{
  "head_dim": 64,
  "norm_eps": 1e-05,
  "attn_scale": 0.125,
  "init_std_up": 0.0208,
  "init_std_down": 0.00263,
  "lr": 0.00184,
  "train_tokens": 323000000,
  "dataset": "wikipedia_en"
}
Each number is 500 + 50 x the weight over the matrix's rms, rounded and kept within 0 to 999. Layers, rows and columns count from 0. Numbers have three digits each.

# v: layer 6 attention value, 384x384, rms 0.0697, rows 121-127, columns 0-127
# o: layer 6 attention output (transposed), 384x384, rms 0.0564, rows 121-127, columns 0-127
# q: layer 6 attention query, 384x384, rms 0.0555, rows 128-173, columns 0-127
# k: layer 6 attention key, 384x384, rms 0.0549, rows 128-172, columns 0-127
v121:426469513506432485412483425527517544510461450520524578407479558513430521518610533489426522499388488509462444504529481484493510423400572570455548464502451406546509532469493561557458527512508529482522454514572505528580571524431545504520526470523532475504515417504414469466449517553440501468521502431479556446470584611491523421478576466543679521435530499444546514501458479579385491508527
o121:499558588398505463496466548435553471624454469528497512438489588525466524468553546411506469417403500491463598581572469541510560428437447468470534499453484546494383555544503560515502479443569474547497477489557457548494511456425558530477508452464492391506467595499542521492501549527506456503496451445524424524402543414597538526513479557503467515482462525447443505472476575604393461415566
v122:546566508443567456568507522426517608461522551510514453397481511503472495450521415516588414439531467362499491475511512396518472443514492443635531443553465523496420442481620506458459482389615460510410552522495434504588494520460527485607539466522576649402542541542416495516438457557576407490485533452512463509475525509406485575432485506500485403449497518469488509530500483567390466481522
o122:565520535522506474517457462554559555572485502527534587431542411438496454559555549504480526416485608435433543460477589491557505582590459537468480511547474539520467550469539641485530491498528457471487394508477541369528427569495457402478437515511570542460525541425405458594559512540483562514431477483425444426449485470404465500543490486515477472402426519472487411522423472482540405535499
v123:553497513499519416547594484503432555583522476401546547504523454516540500413474554577545588498462433534456482498471492577590611486518492412486549507463507509485458466535470502528548416539527480542577537437530533469593553447481514516426499481603448461518429577532432504493549636491433540481529528454350567514503484463508494539492498519494482523438499539454439553529442507543556424596549
o123:449542460553485437486520453478469512518632506389567579376544573518384436523488343433491407567612406462606562493517448504516493524504499574581485478501472459448435530413448492430585563477441545444578511462413401492494556449510545440584472595500487523555547599539539502549485503428529455588531449532533512515470479500501501513496525552523425462490577517551508461434589438545441481583505
v124:554521427530412495523501514486514451540462501535445447332494492506492577484523440495501536495451511481485559488481510521446510563556425490568508484494503435551503598475578536587499576560516465430425576503518558514448496475637564479487507509514536456473515570507351533494584580473511481519549450420508532474457447451469527469512396520560513470413560502520471497541481497483491497486456
o124:557591436497461471579515467395440534566487583436468551524468498544548502530487535584400557527485495542558567505488472477480426517569487559518544524502543477493527468512548480557499424561445516471507383528450573456474523575558412497495530503531576523520443565442453451503509447527444462467493473508570520453563513520560420445548497532544556429589568503510474468489544513504359414576583
v125:457505483404436548498531444420556602442552569535412526439496510483554558508512462443579507537506412448447411497549503532455468526459526491530471469470575515492501496464437486509583526370503472570376520470437475473527546360482538496494363526526517454470432600452479528583514553395515518483394489579455482555582516435464552525463497462511392513490501564508461506544541592458443500513455
o125:592597374448474463509470509556580527516486595421501472495515429584492465474399486482511502451498496548471426562507506581563520507500567495522516506516425504523469626415507465606505621493522382573535565551383453526538539498546542476356418461553545592458384524473558557525394510495480368443464529603557523492528426445559493426539460490552539444490574534447411474561539616580494334532472
v126:528457546529520463526443473451484456428440486480486464440426483530560535479513513487491450541609444576434490490520515439403509562463537479494422483621484498511511492578440476557443467453584559571528492559588489490575535438613457487576502491457542437520495480578470491493451510442493564505513510579411508478494486551538439549631478485449453446454476438558490524417490402506536600463513
o126:614476576534513474528550512505492419553456537524549358446429478419513582377626364572562524560562469420487411475514540553612562420454555477484402567537380528579503537513458516591511417556562520553397515496520523497529397381530488529561446459488556431466444461471539486456517547487547483481431472533536471482570434556461521514504481495495500485470439494503479418458478564538465481453548
v127:483548514540502487411450483561447507560523477564472491482551494450474489562518393484489390542518509514490501599454419523483519508483502456457573559529539470513548505477459438520537552422526539534482500422422462505505492499415477432479456473473505515451511521597482529499444548449432552545585497468636408542543475440470478576497476567569542462477495399536494496501465444482479461456490
o127:525437508580540437476445479484505515541487431550479512514557505479486479498467502485565464469506427487514475542473392424558501527486401417497512471576514459502521501480492498527449454572592522424490575578529461541566539514467474543363568548414469568547522463499488508620489480532406503515504550492529410505459550532438486458487434429492563440498601460453454375537455497501515399456527
q128:468479539440461457486532449498519481419508481539508479652398507399554524484476374565487592576482512437481503556483443564494483417492508483560572517462491447547517578602481504492409516596573573573581572590518506496526476402515513562508549451546603545598481529463378415404567601463474440440548488466521481438575509576537604468516488526471524447504515567539466466498564480483456453586465
k128:620565436578441479513510515477526469561475482535490501448517543487413495507531410468439471573495526638547493471486496406480409454548431492602470578498450477435574542402465529621510528555514540506456509459501449499454449478509475495441504440515555397568572503531489583531467395505560558531489479499559472446533472476475448518410449494454388487557431426481494522495513608548495493651504
q129:485517566491509474541491511534523526503402500496474544509503454423577569453485504542546517542499551578458549521501443488429508466483501440478521523515582392563524448508439434519565446429507520608565564519470497523525479514543477524551528423522504483471414547469521457452632559501442475492445502400491470492431558486429573495536465459545529530543528457528481527478485563552605483551525
k129:550488504494358510446443513525537542546489552480489479448496457431580506453462500473518518502512472497564511566530489471443465597524510495462498572445546449407481486505496400559384496490506503565499517450562496570472496510476520463539532473527503492509436463421489373468507516512616477481536546482523471522547502590561557452608512498573472540533473491409423424517505542466461469464479
q130:581445485449516499471495464460365517540568445499499441573497453411508522483512488542463510523582499412521642481578588491454455605496470522489525519483496559506489494482532444450525428501541483513559534501498475502535455564511509524459544539443490574497600510479564503465491458529495571502501506537507566438544558563554574479440624565474513523482563492476560498479520457543566506412453
k130:552464498604434481437476406538345523465556440558538530476482360572461605438572500500484440487517480437534518511522579409552464451499504507494465514538537556446490429465575431382477426486520561474521484507546532445538549551458478499471538583494541518440521463523525602414473464549486443500505422477441564529482469475484482507504498481451499483375535510417558578493528543474562469476476
q131:521448473461466487399507524442482534507397526512507386507499463411458577578596468557534490485468482549473471435514505539571523482487529513560537463475411498468473595495458471467492562459564448476458515515459535466487486486472466551525483525414528485435498433469548549414562551524453448506565515465599565519475509451509451552561484542508569561480490541499497534573463554567416474537445
k131:555548549531492490503600431517530452616433551508527543494527435490582506564652429429445432480569467531530514520552444411521492481590494492542539444588418370451586538572456500477467522489445506564477488599467572472586477546507432452595584487560477506464535542536495413472490610482500477528512408461538498550464559474526458533543474444442511505474473509552571531463450562529463585484434
q132:595477503637432591561524435459594406565550553488487528566479523540506509454580493561546547491499476473560587489537520562529484503465558500536481534492503548349456468465502496541562536533622468593505515559453590407469465463507453569462476503492454463548597442455440438524427494559438488533457594444424504501486502457579508540443474444560506499465466526454527624501515429471568499525508
k132:516499496428486546481468528426556614510573551535490509453475452593473480451529484496523520433500422502486424537534520510482493534479436542481602433479480527574489517464576461593505518511511487477564453494558521585397363541527534467426401503420641507529540549535567550457498454475543516504507462476553432564395430509599484514542561486402525587545521491608448502606493526463469551560540
q133:537423569466457506545501567457451544582517540489435473483481407522612515505473400448399455528460487537494585506537589359498497517488510512551519460428391518580466468519512529559582430539539452489448506491461489576568498407487477578520533468514547512461554559437482451484418508548495473467445478456569452478470553511538464508573565507481455544528500536496533499503505512397469460515479
k133:546535543448469566539495482456472547480551506486461553498514466438567496606506453532396493458471566507480534542541457450446498621532549471419565446450370630491579575520436561515589528497504472401459544561469572560526569447561446483541502558505578459459493563544451522463507492452558528476542557479435515534466601408455567583473569456510528491545438428459455521540391532495501452572426
q134:440500543500494362491469438469527497541578478491441351464507496509474511556511444450461472429483527525513581466480472544492524496460536418526561451490455530424570522538493504498498504488547604556573430452499529495547456384503450377562564485491507450494538481507504503576574526562492451444579491484430566455472420570572552536528542427569475485515474528453568539482459465521584526528451
k134:546528520430548507536513503550546437482398590441473439535375516511476513551537504479555440448397501583449515528435520496507563469523582550542505516551520539528487506615550429512496461459494522563465478525520471525525418518543526556527456425501514471512469471507472551554563501517533472503485485495581493501523505541478509470490553555444435449465445400513577563507451538476486484532513
q135:471503429558494549517514512391451479524513437565523465657559427564476489556511494555548421424545505438463454482564541519490510536485592481457464501516563580542469600642568488478450407552503482497490491488529641463473462478417530549516543552511496437482460494584540533418570477414494474468546413445600427542382556510584482480471488473483498490536559486466512495521533456406465518464470
k135:512405441549513470528615469444453432524517553526482401481507455453474510541416524432430454511557482511508462539531560528459492536499438498400460461485560484482444473554541552514467470465573624559535510617486464516359599545487486547521427534496495503467486506553472561545520441496524507518546423514547502466639433488459494493481515516505660495501480465493510447488504469474567499448490
q136:490450549480559526443496503468558502548384610500502489526456429519502480484468444509539436520513568517411473475497559553423517464493477586584513478526622482502530488554457451575563462537488467503530453462528435376541572520493521566550499508581472516510431461545443546639555555509514437519566526510518457560544421423496527442506463556498489536510522374572586454528553459478535500554548
k136:447487509445575562462465511524510532503515514455456573525537528496541545508464562557497462557476510548496536513436596517458552356556485437587473447475496459569465481545576487514520489460419513430513484520567593531530450456529432463525498474505514521541487512496522471513541475453548463679500460426562392542584434514461449537535564546463479449583456589476453545518511481513452492493515
q137:484529445569431489588606519517562544470512448584507437507494502529457430489470490362398499492512495480513458523510488489504520431519462389524553552598396498519548372430439510499526539400564479547436490490585528497463596595509493569490359518425606565482527523533513418563471634530400471564513525446437464558522535524453527413562555511511516492482518487463600523582519505453446516509452
k137:461527498536495452478466459462510538588492420585497563602502551485519555483490575447517522483560502469459483544441476624513482466427485630557449398542489583530564596491462514487558473424512475629513496439568565526526508422432600464441460539421528430402461502443539409430504529516506546470578462502473521521437518531435532405562505490528475450483488380492495510517538425439563507541540
q138:491503487501489527516539546530512507453462525439658683548518521436515509573511481474461544430584501508470457559413437467522456530560429559433442525362438528462494426530416545435431519523509469492598454451559452440511448565482516460532429491562455427496485549480475361482405491584438509473491476534511523531461519442430498429496534451521481457542574444491515554527579518529549472573545
k138:574457456457557553481540554530503576502532504500544566567481501390450483551508428547463485503452499577478558449348475488510537434519551531540494438450484525458531512494475583532540529526531415602392590498521486556463490491505476554498540465370544510527507521433598524447507441449605518481523557459510481414490403454566514456501477495602442528406566527548536501514482430582526506528415
q139:425569457529523557466496478421535449404555605561527522469481446467403540459536479529491471474499531474519516498451468465499502425567499504551472526465498539487581560459455375528534500519522530504567540451497516467491486481519501430548563478505473531522559580460512497446412492550432437467452479485486508511373512476414534458477524513488450519402464619356462456606493562435485525549443
k139:524469501546520515564516497517592489519361551482490487463515492533435491527489494552512416530445490489486541429439469490457554526543485527555519544565495511446534513420479427566547516446532590446430494434537431518515445474460503540482590531498532411451487561487519489429396471420539516475526458532500452500520439497492420461480515442469479501485484594486563436575471512477551534501394
q140:550574447631460537463367466493617572545523556421526518565571554489513477452502489568506492572470485471581500582518547524568486505530534463428439584493418479477527500435570479596463526522380428535514572525579534487498507503494472471526491509463491441488459529440515509484448494411521463544525459514486542565531505472442418542515527523466501526510469553509440439469512429433420480580580
k140:531582515573439443506478436484485520589534542466524477482506438449511506433420505538410430529550442502540521472463536580589418476525528488551528497470502432531550609443607564602498582578465401537480444512497486498598444544494472447432478445523539550490475496460453568516480559525576527500564555503467491481406565454435513516458517415564531523451561481426477461467431496517519462531548
q141:510519542492526357547605498500461524536447504502461454412519521452453445540537569492406447525444396446462426592487447631499523453514441485520395459491556512579518489535579537480524459399489474536552570450517532474538640575541507478533546484501436491522472429483522449398551407470494456556486565529489443540524508512540549494541480513510499506519555492510465512456518502437481561509531
k141:528425530464590509620528562455455523532463511526517385616475520445536458501422530462512531524581447479465468485491530566519603461499568550523434563490442475509512521433537443581525448432504517547534545639435544501402512473581467505464402491456441576518490513485519411513558521454420525555508431543567488547475508509482507519570459541616559516577446485461386538576564449504388579577542
q142:364510537522475500549572526445484583647530557532562475466580497576486516405569582512609475475453398562494537432488477457483583534513420541446513404429423428507452495502493470460552489501481582557550494521528522519425488488553464487552530439514527448545484582471418380453532529530530517545447562530461539397477473492561514456500465516527472489519493556526496504465449457404429432514521
k142:424441446480542409520460498470507560485510538510452539561480446489555487571476404475557520465630534462404504458667476502415549510508570428480459470507466532515491461459560427395486528542526464466565517476566473516443555505423438523448619490477508469470530477555545472460514518495534443548582573494512562426473506513471532541553441510570526476481545478454546531522480518458611507471516
q143:526423419589547445451503492540504536546486482490475450543594454397491565517500450544561520518477444482493397484564522360482524572490445449485395561579493522518476426564468577565524603531502522423519478429426496484472420519541463461506471552488512477529504527555512476472518460441663560565547532437502519454478502536564545464538426412481537523486566495473513492463563558506489518402538
k143:477522417494441585491450476507481445417472466461621505625473440471538577468541458467429505593487524488418563489560509515468480572475501555483424492571519500463498430480521494398541511558533540538510465519485443504522589454526554438487531569470411574440496530460420525535505546521588513487507526487454457510438555534489553478573435501405515570565515528396516463442516503612487530478525
q144:519572553512500524492443519450529637500508420582467525436528539402461532480473496431404555473521479481442579439542481539538424537595458552476497429401436612479560580503565490591477455498576474497498548520547493515437443537407442478462534551548504578392497471456462475494459469564437539528465497477563493548532474455595457581520542509500493460438442534551538530536659518589540515443488
k144:477452488505380493458544488508418482376490567523411517462538495450475436474538454471400543479511498414422474487492532440453485487649499538504427465465447519460467368513465461509506491631534433482541462532576542631534525480448427474572478521524570422458453542448487574477476493501435544455589436567512492517583490438392389431463480437508510559618521479540524563442505510474411474479461
q145:487552431535554462531478505484414569461457559487591429613478598494519486489466440537484576537555522508506485484484427490561459508527473473479445572558441508527573501536470498528506567515405448471514529423455510527540516445475471464508408541447516484510430598530569539414523486446490488465512407428389480465498502548509445564454468519527478527453437488499498634527467479523521491589495
k145:471549611490486503382556555554492501436449467491501506436533459466491474493399467491613495491594544491469581492514441447483469411457513543450512522515478490517443537444590562530505554493544519514481546393449519435579540397502396517534453456506511426425443498450517520528502502518485495535511517582556503494472537426461479410574544447500541491463536539469499635524477454482560490494481
q146:442439514424454552501530505569531445503465468596407451502517501500490384493477413545524550510561480388468435530493602616548466584395432528605454580573547472459527475488505596544415532491435544470485480520576439577467387572495603543587515506511452639491459478438505433526425501591582501455415455467484422479495538498468479506581586628455475495459540441529527505481480560403516446459467
k146:477456404511532503373532470597525462462570540463441580494448532526418473431461500535611545448465508389501474498422537578405468512344544537484455532551559531536623464449505493537455462549480461557556480390515488437519494543471555516552425444483530479486480520491563604541488556522546564526452523533492444612401482392488574516551476501481523478519509453554510439543494539500513504513478
q147:535483481474420570458533538487478568441542529550458485583535537475414430447453488515476434441522545512529454521560423454497553475551467455494474470503568565382556499491525551580485547466549457483497476528561484473501512577424426430398428511485427446567504538555458488488433418530512591500549483469473356491560474503540510517452430474452531481551500556505515472462456490448547507418578
k147:449486508481557480561520470541541505450507472554515654476471417511513470567544455509491493484594493579504544508429518396521535532469391516520563502497538554422498541557428413616605439545436493568566480574507427496524428466518459492527529509549475429575469435604484514462529503519507501498511469554568509476441471505462552438484559487445518442482434472466575507565458497504583523547526
q148:526489517482535505543425457545492579464557431592465414498568451512502566407400479500585464480549543567493454376484464494515515459454455560516521440520510577510426498568512521525419563513487507443510543451431578418467520618569486553536479491582557508511517478486466514492364550431511493389521513375433536475525465504448558461443529517513559427524472407434504503492513493502410505549577
k148:389452524569493469566582495498463517549575485423453447459589544433445580420483459583505512544479452595541477482514479509537588466513477520450572507523469582560475496587487512566488484505592498488498492490530481398427400561504617516523538490466436417458586486523493458507489512486548482543453466515401545471508460487573541439537451548536482506488431529421481542424509481525560460424450
q149:421529556592514444508540496456491463419475456534428591490470563580483519529531427408587428457541573529455452489548454505453526452469523504493440544575458495443532442511413473513550427480467427586543427388521493525496454518584476562441501481582518431507535512413621426519430468468550470491482551498545455475494447579456446431571447388451470396514431452606425515565523526610500519577522
k149:523461529493535496535462431544549437472475582551555512475558560425494496478536519421599501397518479496488454566619552525434454538588435385518436545593516535413503517494475473548545465520500525518501448429565507432520461524463488485434548506502478535515415460403511412490459397527523490474552449455445466427465469564423647558473495439439547449454548536538424412450457484500482547483572
q150:521478471498513597448535371552528486494533506416515507451584530540560511567465580545599517537617387415517508468548497557520534468483561542488581559550509525557477440548527484525551502499477540547440487486400514533441568495441493407370457424523470477475512446495588433523577547512506426538556529551502503499548502488481470437438540609513511455552519562501533540520519442488513578519483
k150:515487506425504431450510455494556430555493446513517540521572597555531519476471553497417539514572572497452510462533485555460524353533455423449455571415458519480461483454546533429528531525445510371548463457431470476474413531467522446491488509426434440469457539391494508563532567589481436505468563499450497484447444578581449432423602520528503553522461509482562541394413428513508539560544
q151:461535501549562450477457473526496542541411474511494543448433339426560415577469519473479495499475514525532549463548465581524509363542584513548479399525431435464509507575461493465511476585523494452461493484488435525529555517504531503472575502479427493442508463522517474518527418507546490493560402423552539568543511518551547493564528538508487455446521448435501481450445472575320439448513
k151:479533621491414498495532541494441555522479527536554414500502425493448495539424593551528516472466501499479500516489539662551396449513555473456515560465533414512490492513470494379553473562539443425571462583499452456411462432489649406497603398459511464557519502482503425503492531539503489537575394478467476517557540439548488493444527504499518505488518503499503539488548493495485403459564
q152:489487546495525510438548608468536498415489486545474517517532576479424416471546424544382475488512493431354486541480568459478570537539519480442469588535500439474519469418512438431522502492512493503518509451547464425486543489480533526435592508499444475524565470551449497497548460472618483467474589568569441459483454509492466450515491507433491497411553512498489550408548559618467460499468
k152:546519467464543494455485497541607473341460503459521537432557506534413487452437541519437498454493445521494612474489505477524509487551428585459519508512539495526496460442471431525476524508440501480565401641516499582558541449372538491433479515506482457532452538555518491475512458443579396504535526433520520603507561443514448516459529371524563505488517459527551469518502520430507537549496
q153:566547422520502403515548581437450575516491536469436426502515494469477472452479397506485566532532467485486558537457361453507605584630421499446485434550552541396452510569494426582587577522481530578475507482505497524477560495445522479513502515560526594478523520469478568588529508503529514527509514503493498465555544466506493519575529477434501496512555515578474463459495493518534477448461
k153:468443373519540545458483381503448463512496489566540519416521416469486510492504465535517455472552447482534531442404527551487479498553480367522519462501462489482518514602503403611564542422440546548472477502490434493516515424405523506544484525542497546425454581549494557528594500491491526450537509439499432487470454508481552464474530487479445517479478515543496471549460569534525559493490
q154:485590492537508441504623539497535512483464495504511488473544502496483504474476514479503489435597513473580500492525436533550469501527451588428468508464462580514422469432510583507560477475650441419414560536477549519359461490485450563524431517533442486469497518493516511513488504460499432558473576510559481415450479503537488528559511449550547488479545467496563396394503496565554562500530
k154:429537491547530506532462519482542521612477548485490618538516423467514496422462445560533555461553386543459589411535578475400426480528482567443547460526521487448586454576464482525555416512516504482539514474509476559500462531522494550506491601497409428463476380535494484518471457452545590450494406493478493460532489441442542499535504483498501483543552453434494454462491558534540570567563
q155:472472406456398463394503545404425529526492485515470413502414547483488511532536472448532504501413605441540505620594535537513547450497485558392572526406479448508500541513542549574531457546598409516469459480496462466531456535492472527513474512455564445538498512487519408459554480509532454474496610441584472399541480531473485477553556400496570417536509498439510569488497472546563516535495
k155:462433533586573462423499510553446505467475505482496456547519449513432492548569489491472541397464520549568506512501617478596471507448459590514518456513546480375541501506498466470570397379465446459456462517476491435634539507505498470478521505491509439544317533542537531523441487535554465436534522470510553469502472521522527463636500488565530500473467443512489511532508497517590482594473
q156:589628538456496461506525459433520401520440574537509554519478521477363464566558559489414477491513477512429479506411570447491457639496485475478531511491604436522665437499440463616435519465487460442483453490441443497475476501518469468385578412500485541549441468548446491562553437497474479540563546457505497512560483498508466509571521406518495563522505557475506400486474549455469510491529
k156:496444425546480502487578504477559387517488456549424458459472541479526486550470467516423554499479515446495553503440578380572554462497561572492535495497589489564516486518439573465575472607515444462606407499430494537494529502502506462471490450518478450562468496459525445543487536500434491561479538513498517554563525462516505450518472503454451509532552443481519384525445488502445454473512
q157:596502425452570485543571527437510349444393469473549419565497611529493465538479480423481468479484490520461497485504499496511525594428460481482551443501544530533449446529575484566498472451404555502545518519545463547491527404507492516605448488499462499397528588460471507397492613495522528551511496481517485528441527554516513523492448470424502466392495457516505422447488551453396495464589
k157:492437553546436438519451502512493509535505444571468419477464638528465432491487453523443469499412499392494474492578462461488510479450512525570556526492494516411516447557415448558467502488456532527482541561491401561476448523481506413485463496545456503448507513441416547467451524472432563566524551507513568580515555471516477551523613472573480458494500364476520564467534521446489506428437
q158:449389510504549501552598538532556516520478499409462440525498544578509497486452514522508569530564434469590453456455471470492461569469471521497461532435521624533434541511528646420561421532560485525499441469559494517446457465469476466477489514498454609423491501454477450569605530488556596526536486434497477530379463453452524466487533487519429572438404532505459549537560423495450525535505
k158:440534436456497450522533545451494566557466559487579507449419531577554456541412485438422498449456486507490493500502450472512534583540434441505514493363527416495460485446548565497536395479429452563529448455535486514594561504444528471425376439544447553447611448486531399452518440557464579513496543498565591506553458461471543422507475469550496467449486471446481554525463501601517512503512
q159:502500441532513499462514551473525504521487532462491434535476508481444522461576466514535473507556515460411488511421498490444426488500441459489512510482499521381426436491433518502537383562420500530533548548484539546447464415516476518486522607451481479438495593544532476631403439499423437426545536515445554417490537441400522573572537544539432503573581493569481468518571569476485522516436
k159:446559476463491538523473591418542536568627552523549547505481535445523475490465518524495468461502495486564466445532471483557466520481464390483437419476505460490518530429521592509512463509489456578569494513556504482495472561443481564439552539425588419477503510369436482526526464489505454588543501453516460494498556372442515530492449498438522543457556500538602523528552389478587622470558
q160:584497532483530595508436562549419525600445514485492586425481538556542401459498473548446523475539457447475473518452561499471624352515403452630519529489561465588480535545494430521391494461397483473481499492448482526453500493538534543514468502566446446480536480474617579550410549504465587500447412491502471458502410539539510507532500539494544546457496522395485514525454431513471481572553
k160:485549452507519440434499446549551570549536464518487522526533509458485517520503525488532550554558525506541476468478494558532563533465574524486590558511501498460483450436490532553588535424562528436528508499523526469572447502483534584456601549428530473566450460526405454508541541428532602606433538518482461442460539574526550483442496458536505603540487481448472524528474390485550566602490
q161:547469516496473490471461561521495634474456550513551488525567462513512482419630500476528479494489424494529471464474500535517533493559492521550487520500493401537460448483513615536496458580441537444486460544396577409545546489503513430575466421478526479514501510462533491565499508448465507427515446552490473598472523512455566466444543521532492472530480444487436544510486537472453425423488
k161:472522524464555439450505497484447519409481471467422431424544496531484548503511513466554531454606483480507535532373438536424502519537489550505547482614516426452540574465524548491550564553489439447408525531462424517516505525510544359485544479503520504450483534477462460577484478495590497496522518513478494557673537521491393422490460481580460508543488497481491512444426580459424531428469
q162:491609495471398497462471417536479579523535498518465545538569416493483492483534532448485529492446471513537515471585430533505511564473547446477438510445563453507411457511542499384567452512495547453421542439494419479542493506460475543536502522493431462462526528553518452464516494405458465453440433592483557483521503417504531533493521465466591476402494454541468550489520474466413435512426
k162:520590471354469519519561424461567602490459484499481514502543508495450542534446555500387583489470590549420452462548395515489585505486582547487500483455501537520480548584480451522435509486521518501504547457510486461504552482524504474555476403482529497490466482509512492495479500571582455524542457563496504575506542424434536484514496466564499468452470497558497523485516591453381526529392
q163:466459494520537389521503421515605560522506505533517484562508588506466556510522447505529475430455471576471570560536468417411473496458485531482481494531505456531586569517496384541477465500616572564553529486382521449458440569476560485517485506514501489503485489547560458575388443458451400563500469499505464532556564530626509498495506498442454398519561429453467593529570480518541406572509
k163:561426474563515501434480560491454537358464483474442464397527488420451563612504435468524442382520452540494517518529475420512500463418544468469573552577580446529564562504496455509527488527483474500491501479474580496434472474468481473411533501538436398517486507564549539430522366580529486423522549475416529514569529539497441578599521495435431494411500534473491510460515469486515531547454
q164:477558409532476507459469450565603518460460424447553475459559531546563453503563495508467543591453602448444447577538474410504502561486563372533573543528470555571481458435492567431470402580453489518578490436530490467530425500522534494533548458607530559477441464490448535503503563367483602448580510550414459546548616483557501500445555467416378438478495535379564437523480556469538490490535
k164:507585507468596545567522449537538479435520432488532520547504447541383533426500516419583452497503470475507418463539548381535453539495511512492509504488371471451483508530506483537494494511427513535410527489438448574518497527487540480443532570609431514466509576449508488497452402414485508405424454457470447561548436459470410481512551544470471504486447476471541450486609530578566481446570
q165:419512590592557585446427553460456479582557557487432486429464512549451479476490432486547507477437454563477562452527497425446489517571570402505458454342545499478451514501472393474486495508550531406491568560535514507498455423578504564470509601541596518395522517498481523494581454540445465489627487578514414526489516438550550507479496530575490421540576542489499459561561517541555524515509
k165:444554512493504507503523445501488522592475444457455515468540484469479479521506534546590537540524512542512560477437565479521465503532480625539546492457480524566484507496587509490510455452495529557533541534667561542461532431524507469522468492517479551445518564482447484486445464559498513542510432505428501364414471508524454556513505558507515534484481503479519516480539523481531455553493
q166:514562456473500582518557542538557430437490551484584524517504538447503440444576522576589453523575509376514475494455605380592456427577535614514440495483468423516424525427479532526533545491491482497469558506507524456455552491541440467456405418490492480508561467470505533475521574453417516419394551512512463504408501532443519444556530503487515586468521417566512642598487416447547560526564
k166:542480559504393447511536491462534516463446416460605456553477518450581579455551507535467682581546491442508554494532502426497494487492422431469482424520568451516421498466528470429511560543529585578490437573547463468578510474471443395541478386457581457461470549452500571451528535490497432470461566479551449589444543447478537536518579464497511600529461517522486511479613537559579479572476
q167:521515470475444443432519553534414484496510528437612504457490432399603532492487465465556533447468496512507513468434446577461522504548484541567528476503406468519552534404506495501495443488512453498574534533512509479479551526476533514498524511492415481527470550521482503493413499484601569533446479534510484543445508403531488517501551484455609573529469546497495415511618510470415548490453
k167:439441545543492480483623583479449387500506588563503421536547470519458509430515493600426550499494473498494481450431463472503459560542494508422462502546431521483490461460400537434491467562475517433545561512576574383564626552536432455574421524450510523616459548446477560378583542558560489455509485477453523443343439463436546521475483588544502470527447489538602494581455482479413574429381
q168:417516496504404452594523515554532465461510490463428525503483476523540502465453534514570456500531528490514526381433548406509525555491513422499517513527471496474549487495488525461530571531546501547454519424520530571532485592538523529529587541575523460537489506505513395527548594465443473533407436533495515513542510552488462575546512521441437416454556481463456433528518568449510553549429
k168:558610497475539432489468484495427484455436540490482489473486537568478530454539465543445505465535490498509540542506507501484500471437553417417490542535499629512476491584511460539495467455595424550414518423512439441535453462466503455564549537421533498500546516590491538599490524496559437528477466533585477416563589442484460507566552476544541424450453478582466370550491509455544399548462
q169:428442443568476397434467551547492465492530414435441482504431434477577454559507484523571569514558430501488531575522514469478504459475614416393646443517532459527508451497515463457481455444474468480588549504444512517501525546440526468475482418491460588479422511586487502517417538494583513504465493552472494562454540549522495526502424528445422496474546508477557533520490504513573529446566
k169:561515493494529505466453473482426535494514563459492473451576526595511543446569546523557536512506494479585511475488432417473460527448511528545536475550449562522582461451501436478443497481465424462526462480531347509435467530612572404445461547480515565486523556504421414442507528514578492524617490504566522511535471361570475496495422462495601400416561455438499461513488441559615481460542
q170:562506506535432444517466487491432550499493468527524506507519400527538442554486442538591517597432545447475529505524521605487470531533549474452543427492569495519534568538598507531467515462487512488567606440519406495543487534504463488402479500431481452437571522555427484524435531559519577534438495516501560504597548526487450507523467458559547432542495576475492369409537549506497513478488
k170:578529478498495489522543433503469512396533464453422459566534505490558464456526452536490448548525510461550456500483454541549561548611517524468434530498542535461480400601530501477436530494448596526479548489493489471561499461501470524511409579557512468551477492477561453575425552519446501500533494460512508547495488534497477526473422525373498612490533478507442485502450557514518391464468
q171:532527497421466508480459516395418460421510472523471510445463381588435528535478522479485468473437548489506478544485500451540565535541502506550478495527466458549514464481448546559576473565370608523565557461461445495530461474483544532561590568540567511462473492505535442507476492529481515606502509468536492541538463532574581385505485456530442498478497451584452513482493505524461387480457
k171:573438468476513477456413544540554360460546527537563464442414531502416503544442474491502569435432541530460496569547570404531489568467491435592582519499535468486494378450554517443517462409500489527569500543557514482565508462487511547444510546469399510488475506487497512379547451584523567559490505432529516572606502428496553479532465471602541526586497573534510549469521580549488433422554
q172:465499490509471469538535485565548566441464545457499526481537497451495390542487485476506527475522456523470539571441512554541508543494510463535505544601567415494437586420581572536417530443504524455553552505527453509531460501478604415564428546456480466541463463427558421570449490577598456440494501427553445535485528451439511446441492500535490632482480518516574464593443561391468587559531
k172:470445484427537405533482483535411489539480432557505531585476493523533565488551420506522422496545414470491509510494462502484446522515494535536382409523503468512482503515457477535517398382481533514423487514463523591548507513425530515519533440545483457525519453496475492531515480524515457442442435497504520476489580550497546487485516524552593516527516417505551456532492497479543539521501
q173:565459448491541474523537454569461566524454509572464528438459483406450460528543490604460484514499604484489543496500594460473515613445525546484500537566402440553495597551468606589481498441477513438471425598496484458540546436477538536458446432496496515532510526468487480490545469452461581538530446556552521518476446466498559451449571464437417512498543488435520478509389459509558482557480